Each number is 128 + 24 x the weight over its row's rms, rounded and kept within 0 to 255. Layers, rows and columns count from 0. Numbers have three digits each. The size before them is the row's rms in percent of the matrix's.

# down: layer 4 MLP down (transposed), 1024x256, rms 0.0941, rows 909-1008, columns 192-255
# up: layer 4 MLP up, 1024x256, rms 0.193, rows 910-1009, columns 192-255
down909 103:149141113119151164117125113089133097064133085120103114125093141118106163135126137117137142082146116145084102121163105123111134100109113158125127174065157141117056148112133138139140114130113130
up910 097:115152105131130116148097115125144137130140130126125086132116129136139142144155090088118104097137161131102148139189112095157147173143123097161107071128120117110128131135137127110114108150221136
down910 101:147138097135178122103116160129139095116099141139151145137109130111106136130101153144126158117141124121152134136143164141132114128118100135124131121149124106152107137103113140132088162137113138
up911 107:107162139101089140155133128136095118110117108120119116125132133124156113116138111077137123140112124092123153136175175140148138168107124169143094106114147099121174109171118155140086169089116131
down911 104:141170145123140139108157132167107178102123146150133133159131131142095096103148112138144124108128137080098155098161108109146137114102128173111103087101173161109134101080121073078143148112139114
up912 104:144111087144145138144111079122145093107083128141108097114112131158161111109131125123130078116159177087140110098101164159101138115081131153126086141129156135101156132157134127086129144109154104
down912 104:123113127125128096157133144112119114124156119114117135104137167138085103161145130100141136106194116126147137126122140063136112114134117149072174136117152133105096132149119135098133138130172166
up913 111:146123098069089163131142114135143143093114127120113109160121131131138110119144140128095126112125119103115130141130107098119126120166121179141102099102131199146103110104142094126138107117130118
down913 107:108128151141171114111140167130095162162159121140136118154121121136092098147125123129098124129081083143111174137102163090115135138132130158136054125155130152140122129086100125158127114138120141
up914 089:107164182139113083109154144167075109073076163122111085104118133135145131125134144111061107148105103185138131167153176143138104150127109136119103144110156104150143149132144120158158105094142159
down914 092:148157114158189118084138175127088156105163124138096087129114102101104160148103097110143160166071149122105120110112134084146096134093137130165148130095153108152085080138125154117131163202157118
up915 090:136167155119146132121123126186126142110087163084148136084137142140103137117113144134164125151115157135124103159145096134129110113106159113134112169131121168125168092122115107170120099115119120
down915 098:133097179153120114152092102149099087098141199088117120199154095147118143139117113109144152137128161119138165141084113166122099110135138147174122125087139085167149113085146140159120160135087133
up916 112:107145124173127139137159079164158090138146103109132153159089109136184109140075140110095125105097167164126122143116124125131111156104150116148089170123132097140149127121096081108137124128118158
down916 107:094161141181133143142119129119124127134142105197128130093142157157205114128114130131132101152148150110153112178146091096104153127160160121140156115109147104126106127145092085129134095111098116
up917 090:076094096132097164160127131144154127113142110145119114128074144114133176143119141197121131147153148148165137104148132108148156133140124163123117141130106144092124126153133109184113116140132106
down917 093:168122134115141170159104158101102151178132162130143137099117137157161120102100107159106133173117067109101107091114156128125177101117143144181124119078137154131123134179150092108157101110171081
up918 102:152143125114114135134149136146134121111163088128160122097133086117140149122112142101127127132130159101177116091133143161115168150162112146134066105144124128141116149131154110120113098132148150
down918 095:131111115128101134174097127121113113101123128144135175145092149134099146129134119136094148109132094127117170142137104101092088109129112119164115109147112102095135128130105123133136077129112135
up919 108:139095174097131156149067136109105053131169139124143150130155112141100119118153165132127105115185111124132145146089096145147117152132147086128128143099121113127088113122105153137100147127145143
down919 101:139115141124131141137170090123136151144117140147147132141094137150141093107123102124144084134108105131174126138110121102136117123155065126121110113101126127108108127078083110161097150110146147
up920 103:092145140146145170132126110126071122079103154092149163153143094146180139162146134132131084111109110109117102125142130155125174113154126196159106139135172109128161167153180138130127152153116135
down920 104:129170149157133118098115135120094096189163133078139133153125144163128074150166140132107108118156143121126121128137123082130156163149136070147112113134109102106116122102146138149087118111131134
up921 087:110082112153143119145115138111114141107108118165141141085128150158124166136134136133119108127124144150132156105107113188121131125108155137159124164121131131134151130096114128151151144100143146
down921 099:146149122146128096113095105175135162100153116122159124125118112144125098134098167166119086132150162115156099139098168100118121112153137161136129093153159140114156128107094118083143131130177131
up922 095:142132152166095126133143147155100123082099087129101163123133140110148091132136173142128144136057118142097096115128127102153157114111152165123121127103117125103129125162148105111146110128112108
down922 096:148142130110125160128095130142113138097141125121139100112122146107069118128106159114127137109147087141171109186123120161120113180136121141135111132114167036156165158123096121105162135139113145
up923 099:175140144127097139081107151154118117124143138092128104090093094145119144108146167119097116099128138137105142103110161126079118126122086141098116106159129197120088145130105105114128145102135115
down923 098:115127122197152171089131092108138136138139137126111181141132161157159182110143107130134157106146091137115124136125105068100114148101132147091186121108081146141119150146130124145119147145137129
up924 103:115128133128115145134115127123120101158117117114147137064120122177078141105129149147128089102142139150143115147116104087157111146140138112125138129151115157173111093138132147105121153115136139
down924 107:101159146149125109167123134093132136142122101119077127132121119102168093138146150108120149147124155127110114126163099114096191157122128101107147120140118119120100131096130089134160148135128102
up925 110:159074100151124138131123151143109121110131127143114098109167126108096129136140158148122112096160156115133118138102124133136138144114150146125100135095136153152139114144125124104139101198122142
down925 101:147117160084139124157114124151134132101126131142160115102150132099194147124133057185119110139122135137107139136144154091129128140139116145121117166164159156155117123085198130133126167116091114
up926 092:108088099096099178078124135082155140167121120099146142141115134114131132125136115143153131103098149116148128133117090112136110112125165141134163134138123122114171101102100128141157100101122161
down926 095:123148107112091095136123121113092140074138145143138178140112141122167111157142111113094138130126156156092102122117118118138162139118103143131159124127116077132121103160114127185145146123156154
up927 083:128106147161109188141137127131129071137119087132153120119131099091109093131096120137153125156107150138085131146104149169130151132132100113131164126131101134174081152117142107107125154110163127
down927 094:121128140116123105117131103150149154109148128091095131118169128105103183090142128119121105117156138134117132120104102107103140145112138130113205119113159106157160103102094076121111137069126138
up928 100:149155063088160171119101136151158121144167119150099179118108117117130141111130131153133142085143147138123101103127097128132121153126158097123133111162134107124090149135121123148122128127106165
down928 099:126093102139159111131194116097132167110129123103123135122126118155147135131143080133124134114155150141108108136099117151173111134160150134179127150126178120112134097115122112131123121152118119
up929 105:098102164133180089092098122106126113152154125151107143160102125108127122101133088098145111111082120157133148178119148151116094135121077159115150103122102143117153133128142121147114103120119157
down929 108:112151118137125121127144130143121156115089153160140129091130137192161183114134101126100153126125105124085132144128116126127123139166141141102134104132095134136158097150108137154092155144108128
up930 098:155168147109136138103111107116186109076096112151122082166098174112146122151134109111110114152114106116097094134144126120088095136120162124100105127157072135126129131136098129107109137078139099
down930 098:118143102103098111085126186155152148137109154137151125049114128113121114096070149066116114121117113141127113100081162110106084138128153140128085067138108214164147120122112120105161146151147089
up931 101:090124145143153125096194148111138144138140118153080137154127104173116111112093175126104114156127137098112168123104155129096121152095107099149128146155102101094141106121185179163118093153088130
down931 103:148185142157115092170082104120136148129094138120119067100141104116124090135158167117127145122125104119097105089133121151105117094101102088135175151109164139116111110143176120126127103161190153
up932 095:171123152115126132108146125124134112126090147103102087115106157085086168127086139145104078150135126140126132134140150158128096129104112154118110120156073118152154117201127129140129148092155126
down932 096:127115131156099127117130122090174172137138153141111103086113121125123110145135109117088094123105105111172144123143139098150103156165080127132139116154121126083075159108103137194133138116123125
up933 126:118164118150119160154113127153149156132128131131123147123159134145114117167134173127139146151096157118126142133116085124101133123140173065141104085150146165075157119143138170096127133098148169
down933 106:115149109106134122106157162115110147124135099121142117105144143113104150153165123098141141134103152159112137118097091122102144154141130142127104136170125164086128153122171119129148160063119144
up934 104:138128096132123134152123121139144055098145106118142105109096126144100123114116129128094132161125134134104126150122144106139141130129079147144115114146118132114109142126144111130105118129072155
down934 103:088116156141156100120121152145117159156132132120152097183125162088126139090116119177127132122142120103102124142053120128114095119094100095184099118093114111111093171144121138126144135158135147
up935 094:080136141106146109158122135190144115128160119179146131128119131075087111162129138165195122158154175114078165180138152120153080158135124166123131075102113141168177129169115107114123135138105152
down935 095:082145132177136132121109148115096095117139102129112097149138095098080143140123109129158144133106121145087101140119115084123142102107144129143134095087090134128161104108154113104153104182118141
up936 102:130115153117079152143070096138113103073138155095113134110110145151155076069107176129141089137124158152104158123144161101141140112132110118161083149146132144133076113138130091132131131121085117
down936 098:177117129157135145180124112108155151118158136112117136148132170120086114134166106116166099131125075132106124145128168141142125132079132110162089106130108130116116099120159093189132092122138107
up937 086:125110155091110163120111125167087164160147147116115141140130129155094117110087118144159113158173155097104091160158124128131104104135076102153121124149114108176168152110083151078146148075101159
down937 101:133110097152143141183097161116141096148144162104130108125168122148138121130120125136150153116119118181124145118117150155110153120108137145119174120115121101120132119165151141106057142133162119
up938 119:087082095148144134136117101149101112102073142121170107187092134124106124161150148091105139094104098168120172145123139151119138125127159153129141131123104107117133104118105137128051115114099108
down938 103:149116074126111150138111150143113103119113108150173120131138136145122120133135125110164164107126078154154136151123124166135152137134132123107144177103098104105120163162140098126069110144115166
up939 094:075107098125129168132120128147077088147090166090104109152118144099149106115138141154179152126105179151119133129111157094116151153125122113098129110125166112146139122124137131153165130151135105
down939 098:114127094142145120163090124093139093113174119118146117091149087152132102131104125100121192109121152151143167140110144093131133103146126112153187129085137106102177160143139092126087122134114150
up940 096:144160152109120148110156138113143088115117110142103138178124161121106131111087119155166149118128110154129164149162107149139108115141125093108121144120122145102094140137124090136119115142116123
down940 097:128150179131107172072161117099087155129111121111119088119134115121133174113129149140136118101152121139124176136127080084143100113109102143117065152152111119125152118160134131152137085148105176
up941 100:120089130122123122134107135094146107114126149154140104119160156116117096139133138110186145081121113137129137099100124113126124147121141114110113091112161161134109132147121098087137128155151110
down941 097:099135139134108148165169153137153105113132167109128116117133137069135135129143101154121153112134137106144142084127132130085163132088112173140171146096141141132122119121152125120149172105133088
up942 096:115096139131143176112147119122092118146113105116167126108139131112102141165142151146162057158138131160119103164140085131140106127107127095114100140126118153136129126161119120136126158140108158
down942 106:077148112141124098129138116114149153148123092123071138115142144130106103134166129142113129123151131158127134142179101080103122157142122115151162146152110115101146145104101142110100109192153114
up943 110:119122111114140132110133102135124092133151146128138102134103136146157095170153145088144105115125195142145107130159147173153088086115109076119065083130097121138102145115173125180146168120142101
down943 103:128178096153115143091171143091120133175129142125128126138088132173132111154146079104145126095152116098162141104099130149136146109108112134126089083125137129128101133128141125161118157146139083
up944 085:120108152159135147123155094170135139078130136117145129171149092110098156127129119145119099160131127123141118135144127115123132146147106129135138157124100105153118157071121111192128134143188109
down944 100:134151121133117119148144084136159168169107136101116173094155120111108142149131129133090130113086132165131146135096120096093141134199130094109139129101082020191091097103106167161149151148143121
up945 105:124147128161133142086155110200092151125139115126153129110114098108147124155157131098134107110165102133149134123110119148115144081109149133067125100114096110081114157106153126111100123110108109
down945 095:143124131123085139145120117156122140114147176136149100119136175073102101126138112117130128088110121165142160145110103121136148122143127134127110141118145144160135155132099104105108112096121111
up946 096:139124097163121155084108151132168126093181173070107136148099136113148181143142137151124130114143115125131129122119116123126132149121111134112111107108145117100110130140120121157125152076175148
down946 092:146099091172077147124107101130153089112133107073111146102119138096173158101131116103107152103097122135124143137110109113097146138143140136145151096139163118124171105106098110170146125094101106
up947 089:137119096109115134155125132144154134144141138071075111164139086065129153124100141104076136091093155105141115132128093096087138115150069116097118105117144092133191134155127186086097167131103171
down947 093:110176107187161132131169144108102109137124118171120172132138141145143134123105190164093146156107170104120127122105138138147134124117147149125119113106127105107109148133106129105097172134157138
up948 095:105104131120152139137133107142129160160142105093171157094114119159120092120132097133157111136124125149135104156114095131177104140133133154110133157107139094142086155129157091141158144117142102
down948 104:136136087126126112088113087119096143078149142125094138181110127097120129128091146102086150136143120138098144138125123124103145098124110113136133172147111132130125123160156134142135115097123121
up949 112:084117099120124163093127162153109108118159123077159125132143107094132113113147090171105178138134113100122182117117113095141120082103122118150122130132118135141106135157093137122117166105094115
down949 109:147165100130086143151151148107122120118095115181138118129154120153111162081103115124137128128158135106119139112115146140120208129142189148118121145145150120134165132144151152135124130155116099
up950 099:134149138126146116151112115065122104098144119129172109120145111160145137124131136116126138105117126077122116121074106124107128143128175174132099068154156139164084136128149063137131098126114118
down950 107:098134145155159145172113110087130134142152104100109121109059140094137127163137136121099106127110094101132148176141130105095124093165079178137065089154165178133139108111119153119113160124096130
up951 118:179102112114136134128155099100168103155145064167156118134120084116120140106162153101135140101128115130118147125143141149147156145120136121117131111121154096126182098121101137125092133133115168
down951 107:101117153179139132091095135103099114097093149146150097093128159129098087149072102102110142069166142151122107152115153112175148126137151163073159101121169154100120117150142124129134135143137188
up952 101:095115125142124159098112109140109134112128118126146139180157111168107155139115108121157134168142106088168172130111138154108098103115118117137148096117138134098140134183140128130101104128140069
down952 100:120130116148180097118145127117130109154152130132088125100099088110140083141118137157127113133141153101121094096142128099093134167128141120108104142138144135125124077110115109188176129110128156
up953 097:158109135151118124085178097123148128111108095148167107151176104137143084103105132097117120122175143153118125160092134076150134129157109157126109160143123158154084160110142152138116111088100116
down953 100:192145099133058108089144186118141102129177143129139099164151137140127170156138101130140135107088102125133144136124121128143146153129177080107162108117169122106150131156142157137161125099150132
up954 107:157098106136123129119123099147151111150118194102185110100098141106144129145140135174114101120081139109113155122158083167098158158131103135109134121136141136137136113133132130112078113096093124
down954 101:119138118121119159108132167131122117118157105128145111121092139134128121110116125124137145070092082104117142143107109120110130110116141152123175081099108136133157141181189114124106145124125100
up955 109:116111172145143158104077145126107099091160116145144101121133114124177136122156061168121120106103115111134085118146122117199091171105124098149116169123155113104155111085173090136174103134129098
down955 103:082094093148179092103137158154157135122133129123123139135131108095106116127121154122137140135150126082132124130146126122125066170127100132115086136121136177121120142144129134133135142103149191
up956 099:133111146139104131151098147110109135095107107113184157113126121094130075162104119118120155108115159131126088168124146109169081137107157146141102161131101099139097121156129091077144129109177140
down956 096:135146149114136104121083157141145154126085090146090196112161095124147107124089145117122104108133105104108116122129136116168137113131124117152183162144085139131139100186140148159163129120126123
up957 104:171118161122134163127099118133095100156137109106062136147119123110110154130165161142117121089110169191080137131131143106121089161130125119105114161153097134160165153176098131124118134123144133
down957 102:158144151132155141105159123081144128145112152118124137101097111084179161168125120119119108098109084117138133133117132125132114147093147133133160128155109117160150149124152115152146129122097155
up958 097:150111125097174166114170092152106136153150121106117138149143116121163116117119164157113138045129100109154127104109136106133149175110117133088133120157128137135114098124106112096129153113128107
down958 097:123103124153156130076147118154093146152167119107180133118078114093133144177176132154179134111153130131154119134086161113149123162157128101144134138146152161121165117079135154108138140128109131
up959 093:158097132148160135125101138134149118128105103140124113107100135136132122158132137160160087176135112079148104140134152136135167147114119122131138126167074096088118141108149112137112153108119148
down959 094:088124132141091091171106126143132121166196138161133130142156123100142108115082166105095117121159157117087108105118142144120125132143154113129102144112153118109075093106113144147114131090146109
up960 122:103058112143115124136127114121133140131085132125141134128167139102122120122111147106127173096109148136117118142156121128119082145123151155126108132135091116177121133163141127125164132073132114
down960 108:140095139132140092141105116119106120128105154119147113172128152120155125126102111159132105139122087160115154130138122150155112118075127148140149101126111112127136143154149101110118156120144135
up961 097:146071130076140145158177125125107124103143137145119122147122129149109091096099115120104117132150132149109067145128124119152114143126121134119101115161110104130148107112109124133128167149123135
down961 091:143142160097089125148119095141138115101133092125107109176128139131099086102141129124146149137062097145103128097119134131140107106148146171100190179121136140174109158118169155124174107123101145
up962 096:136144117163102124125140121137119142135083147158180072152156138137107167172156129125158078144096110144116147133129135102139112082151132118181077143114117072127127103100127163128134118148130126
down962 098:130150154094117112140118116117184093101105129137081160133181116137159119132156144096122115093161135105131128147124157139173136141169120132152120079138104096128112113152138143133187150124159168
up963 093:142123107157141166113146139141165120102142125128106103166086138155148118085100148157133151133129147127112121144127101109099149120122093118112095098124091130140131161120138121115153145099154112
down963 099:156145158109126124134176114167178155115118073127104092109185151125112086163140103129120130093122088140143134122122102095214160119126132176124152129120081146108153147137131135110107104151108117
up964 105:145106168095127132128151115145129110151154109105146152141172160137126123107091090155136142104104144135124105121124150106087122120136142153131082122138071096148154105180110104140119116154098146
down964 104:101128152093112151122136107087128109080124119098121120143119111123105166124135109132121107143148150101148110159152134153170145117085133121145098158154152161164121102123164130124120112115157119
up965 099:131144145117136126137133106155116118162143121131156141147110113076141127110102154190120118134134130114176117114138128165153104101159110119119135135113160133090102141149094154164169116130093168
down965 105:114104096137167103112140160119125105167126149168114135114108123120143102122084145140142128131114138113146134116136167124138171111128124124136172100191099101167159161139114095101150104164079169
up966 085:144158105135143150151093155113147122158096145147131120117083127126100123126151172144151162159137093114106120173100123116075111147110074101112133102130172105157150150094154108130132121087131173
down966 097:127116139153144141112119106120146155170149122151134113082143124155143121111094137116112141116116150122168133158145104147156170089135137137142055136133109087135163156148121109146162166152102144
up967 098:139096135135092140145141096130085137130091112102144098128073128144111153144093134100144142091139162110076150104133116141149111164159111105167119142177112130100095118125149119132120134115095149
down967 098:166147069135156100164116128149144124153122148098124118133103115149177140116156124167110117114110177162126156135137157096116089132130159122098045119102134134117147116141107120161113056130124098
up968 103:118113092183153163136159122146140128134097142130139115121129126134137154105084152163131143143147125147157092089112107138100121137139124179122076143131180110112136122076129104146115131113122112
down968 106:087132150128134083133127131143113097121165112121112124110133159135149117146156119139117129099088095105144143160091133128131136109094151098123145131119118168127113162133134117114124114102098117
up969 094:137097135136140151123113139150108147171116116105092132118085160117105131096136106119181138121102137109162128129121119159132110150148126159099123101083137121145123087102169127155115116121140118
down969 096:136122126150139131162098135162124124085115152137161104110116089129149172148120131112121080124104083142134157162166150129168116127141125153097135118102125144123078105145125135097116164076139165
up970 103:106112142118151181079146117132112127080069112133143103165114111077127106141151103145158105116150146127172143129089126130154118123145108150127064122132132080160149135166086129104135168111141072
down970 115:118153123140159121117177155158162159096129134092113088116101155136134125124115098122174148101150147117088120101120128158105151091133124162141096144116095114121076139162158138124132119139113128
up971 091:115081127149090189142157077099104094088106198127111176095124124147141135113129132127083113121110114137105096093083132157139113102144140135127108141132111145159124111136116087131158134113094141
down971 099:131147105144112136130145161162122147132134122129144100111129132127112128133089133145140121152141125093127111140136108116141145127121118158159121096136112118195143127118126135116117172115157126
up972 107:147129118134142106132139131141113089129171121136128130177195127119173137128156140096155146118084143108126124111152121114118133113131108096137113144117117112137100095150166154093151129101104119
down972 096:090126110103133108131096173156120157134137175174180145098152111130083128130130123102144147122183123149163138113161173139126132101112086134150138122145134112127129130105115107119174172110148148
up973 085:144135118154155124108157133122126122107072134117160169160164146122153138126142132137124128171141181138145168144137075100125147157133122162163097153105155134141135209086105133118109074117110122
down973 093:120153137162147158172161101100131137126128138116111160162114101134140136141162133123171139118082119085121106086102091150187133139145128117104126116165154109119135100127142114088136133142164146
up974 100:110167128138069147117136164127097125078140084140116141152098149144128153142117105071126123078111119120153105086116111171107137146069136134160129116148143152141141116119122140135118110153116174
down974 098:132142149163122155137135117147127129098144100172151132135113147134175128144133140129141140118103090145127134104102133162082114127117098116152098104141116171162130139092137080145134123113136113
up975 096:156123126103162154089139066115145093138129100128139126152160113147146161092133125143133159115122094152114124141098113140095130110125146154114143136132128153101188144101119141142086167144099147
down975 099:107145089122104121120135184129127187142098151136147170145124126149120144125115137126166134131148107169131111096175116126139125136098104160151166119118158114105137105109132115113082143133139122
up976 088:129166110111106146152123136127110123130127132148106130132130110153122097131111139099137127148101139124156100098136164139134104107135143139118108123131171101131128138111077109121098114133143135
down976 096:100144182119111114101121149147181165130132103169155129156157130129121182116135134149161148137092110116092109090149104108120175109126119165175171094111124099122147136111154093135174073123133144
up977 097:151148103097129117104148132149162119130109139141142115153162146141124099106150115179141146128109130101139161117116122104139112150141099155093115164099147080105059079131122144151106108139153137
down977 101:110100153134142122123159093087137135122139101100124119142141141169144143128159148114128174154125103172141117146097143123142143124093109159109155130101118125151105120158120123124130105184102192
up978 101:156181103089145138115090154162123124118121130051123126118127133116127106095104092099105145100133158091120138127140172148120133147116126135147130141149099117133120115142165123082087133075169149
down978 100:122098177102151128111095093149112141137120115137142152141154139106188130173125123121146112148105154115148108136119117138127133113156113111134161124117167107142149137069121129152106119171083166
up979 092:142153107138076134143083115143127140126170098123146093141142097102127115094180141153092104068107113112134116153121122109140183166119186119073123156135121092097157149119134097100178125148144129
down979 102:129157103100138087146105150123140122124117118119079115139127163107125154139146150145111119112115092131152100149105125123095158143106104130131119141080142120126119095117164139124123126159120172
up980 088:082165139175122092139109130124098133162121151080112171106067156132087078132174117108114103111156127133087131129152150111150098132095165153117110145127136081137093090135152120114159128165152087
down980 088:145113104170164134152128137128159098095130111153124141119160155131105113099139145121119148128091140106123165153163151112090137137174125103135151100132106132134144166139143116068138111148107132
up981 090:136180108107087163131141123147110144118082146102128127131098124119152158119136107115125123127138111119149126153138135096142153137126128158102139094117117071103139134092152160103104137155124165
down981 096:118114120126156127120109145129121111127101115088131090147173137099127098132135129113110159137128135097092136114140128124136148132156159113147106162144176088114075108156172187119115142137136133
up982 103:145161128162121156126124137149114125116138129154182146098083127101065094149155123127081147142076128119117116161149138146067167135115101101146104107137137122108146114105129102096141083129161137
down982 107:158157139164112109190102120110131142155174130108130117132113131112099120158106111133087107166126100126134130146115147131122105147147092131156124141121111191141102120134151088114134123117132124
up983 091:133152089130076149090160079136107126139092137141127113134114154136104116117092124125176133099101096140173126152116158143150153112100139125121104123118162183164105138112121170142144100143128109
down983 100:132137145113127149126130150128161140150172130088126185145168112149136130182138120122110116174120166134112133102119165166108109117119124111185096119077138143151133089128122094131110124118126094
up984 099:131132158127113150137134121105116142134135114123131124125155170149076128113091115149114134161118131126095133132119145150109152177100146085111114130106121117116101152116182152139125130140108139
down984 099:123124157155119110138122131074143118106137176123108105100105104145121060178111115149118141125100127124112074147088140149106108113142130151128121130156099096116113116154154065091120148128149122
up985 093:106122166121152182090123141169133122112154092130098129147120113128109161112113172154130116125167126175087150153129127076121144117141121149110104114140154104140152145098138107116126101090128116
down985 094:098112146144180087139095141152153133132116134104137158129167134187082115120100139161112088110145121132082123123110128122129137067086114128132186158127142148095084108162129115124129144162135131
up986 097:142110137119109111154158141123144115140110098115157124130166116123098148103154137133131128099125167138116125142109102096112089124100118128118104113110145119128154111137104126144112116151130141
down986 101:121145096119164109147169150131136116153144152121138141134138152142117094094107141162102149101136111111146152113129102128136113143111110131135129153107124114096145118136153091116167135125138132
up987 107:143128104127140134137139147105143127148122152128098107160144128097146115129112160170121158104178135119139146144152082120084122141129110168111132094125116112155133138084119134134125139114097109
down987 107:094141125140075084145152124123131140111087074151065119142159134123146118141136129106140127143140139129155138134180108086153169120135118089100179158132126158123105150124106130107135089156169148
up988 083:129147121101119149126110162136149125104138104100148141133161149137079130154125122136144103088142129128137134088113153140117119104167107112174106134132104094144076158074118136084134110131163093
down988 090:117135109137157078102159111160139159078105135145074115152103111109113146157085124141105144155153129095135133142130152148110113125123139163123112113104147172095149107154101134109142094135067173
up989 108:137112104112096122103143104169112149112091161145161100176113152116099111094126142075102128151080101132172126130102139153127097100131117136079082100170099130089155096107157130135139135164154109
down989 104:115094105102135144119137134169087118125096145112127101121124118120113049092123102143147160152138132163138155115062153134158120150127092134139133071146138112130180151081125133110110145157145159
up990 104:083155085108120155158136103124152136141088140139137111143087114106136123114119133156120116124122168077086152099136089093101148143163170170107155161093143168122140139153089102123136134108156120
down990 096:089165128106155139140107114081095131095131088146144127142092088137125126110145136076132116113143142155106109159145096131155088103125141117109157130137150143086143115139068076099112084123104166
up991 108:135090137139103128118110099110163125129123127113189137130118124117110124123176109125114133133108125177130124133155124134120140139132176124147151124112122132147162142175127120111099102103071089
down991 097:154127142139122120073124112151098099176194127093134119111154102110104151141143134109140085133131119139133137181129110128157111071091132109124155144103146107129159074106136120075145097122108091
up992 100:173086123083144131103117132091157126139145146151121143120125132131162071142149166083143085144120129137110102150107132105101124109171156105142149128107091125106150152157122107154157131158119107
down992 093:123162120146143165138150134137129131119083163166133124117155119149112094171093140184096149136159136118130138105121155122108143091149104106130143082093087074110155127140110060122094133152124141
up993 121:127135123178076144119139112090129119131138140158098094131135132140130126118103114081146163180118142121120101144102126143119156087073148123141120147136078096101153153125138148137138131138112119
down993 109:145087108120148090145125151148092112154162126108112086111106114122135097077105108129103151175147158163164108152112142131147092124137089111099101108149129086107122103110106146137118143121081136
up994 099:175150116092135145148170102130108140114155097106139147039147116135192135147115147090119124101168149151104137142104151163134129094171118168120121092168125086118089131162092118161141122176114150
down994 101:082134098125116146124071145119079134157145106137113132133137111093119126123148090134117099155133130149067166107118135128144106118138119147125149078147125121171114134156123090081189137163175117
up995 087:110129174153135132135109102128120143092136144132105102139143140140154152130103071145167105152131092109129173095134151093114112136103162158147129156153159183127143122149040130167117081124147157
down995 091:148101152144157132124094158116136146095120141136122115125096080122140121145114130164149121138152111101170139145209154105089162149058177164115128138126123122057166142121146121109115166165101133
up996 107:110152104104135111118136110108146098115154132142131093134127103095135093102119127126119094149126136133153108127122153127058155112130080144121129158133157132172149163116153109183109126101130103
down996 102:141109124102148129108083146153121137141147096089157139103141164160096154108116114169155100089112104108134132113085118110091129133129102135133146077152124107163185154133060105131142111120157090
up997 090:133105128141134142142088119115146140131116179118103144138152099132098150102110116122115128125088123117103128153137111107132143132118163137130123126122143161178135150168104078190140108149108141
down997 098:128120170124114116139129122106122095125127148108089083140132120111145143114115101145140112113089187106165104136082108143128104115123117146092121084133150122115153139115137125145158142147137131
up998 094:117143122106121118124098114118151145105131121117156155102139152115104124137125099166158144133177139100144125079119135127124137116169104126158123096149125090145127125089082130147128111100087135
down998 095:146172120165129117112149163174131114078105104096113124144137108108138114116071121086069070111147128135130149097126127147154155095133148172122099114107105126086163168109153132128147106154117138
up999 104:132130123143115119100100106139094106117156090172145099150116136126113114107071144125148099140115132147146129163112116107135103106091150107112128137099111149132114121125125118137119118143065182
down999 104:094161127108131086091103149148119105157117083158134115111142149161129136127143141110140149144106140162090098086144112110096121154101145177138177103076088124138121113149103087170107132143130184
up1000 099:157115149090155138128154119152160151132133096112101112151170143108123144110151145092134145137127141159123120139113180120124121106124143104057151117161112126123169124111118092167146155130106114
down1000 095:191172102140129137099071126131176116192103103129099173152114129155157109146129170133141095106128132099077119161122126084165138134126117109135108139154136111144127150148176114118133111142142096
up1001 104:086100081131096131165072138110126098163111153160148137131091127129140147134124141113137166095104145071139142144089142097123143159101125105135114128124112094168183105111112143141120106118130133
down1001 104:092124116114098116161116145155130153096096096128200133121102135167118135147151114115124112153157163121140105134101151087163165129114124125110109125128134146125109134130135112159154149111147165
up1002 098:150156139117166130141131148138120092156140116111171125111146078126089132107148107109151105167159110128135150127083104148128142142129151132130123138089125110121106123122145128123108179116106150
down1002 090:105140144131101154106113120156125133120114141101124114132097113110124113141110122140121125115080114144131142122140121090160081109097120131111188095138122134128145148115133111110115166153080139
up1003 097:087133143145166134077086145140095152122088125105157104147162149119105129106092113150119154109123154155118139149125134103138120157128109121120092131117122112180158151077048138109094112150144113
down1003 101:153135089125087148168142125121096121113140144159116112133116118150130133134124163092136141126114077116110144141136113187088162098130134157120168130129104141095131198153133140096081138128136130
up1004 098:150116133126140134127105128183149096133172156171141176079126078081149128103135121168195116143122134143099101136151162131089090119177134147089125117117127128193112118104122122144108160172150143
down1004 100:150153183135154103155149140131134147104174110086117132096137127099116096208102113104089103129110149140134112102171073129110118121182111124132074168123146173127095126112107096092130149098167150
up1005 093:150091160139161187098102090144116104072089175076112133123170164128169134151154118133128108106138159151114072153155150145125129096120108134104107143162186137106150183087123120175111121105123145
down1005 092:113116148128129147123156130123118158144129133123147106108092125116129087100130112099140132131121139102119170120109139074108144131141094127134148124125136122150122140124104171098137164153163133
up1006 084:162116131130117161124124172180118096097128086126135127158100137113108129154108154125156140104168118104110117151115154131154119115162144155106148142080095160087111115142108107118172117088134164
down1006 093:128118086123128134080134152115128104148131095096103142128095108139163137075140117105123122115116123142175176146143156113103134142108153125155103126168134118125136136066113109131110148090085103
up1007 108:138088103113133149142114108150125127125095135151135085148108132145120125148146125108128083126138112094135124103133108136117150122121148184068116140137128114119142113136172114114130117093196067
down1007 105:119149148108178162123130140140123152121167124113107118142088146104099146118145121177159132114184149161110135117128160103132145127127143131152162150154147149117157100136121145134140125125133154
up1008 103:127152103141150128129121107163116129172099103102164116173093126142084104115140136126168158116130153130180122123126151129126117204116115123132107174118132077184148115110131124153086161128133106
down1008 103:082147077131130151151142126067099071125141122122122125137128135096104159127136138132120123150139148151147076107139133151136090111119162139158127103142092141104092131114106116120088131071098149
up1009 103:114182117135096104140099123110137125148104115146133158157135155136135180119128102129132128095118160118130089133156052098141121124161171129109156137112118146125150156116086116122124125144135100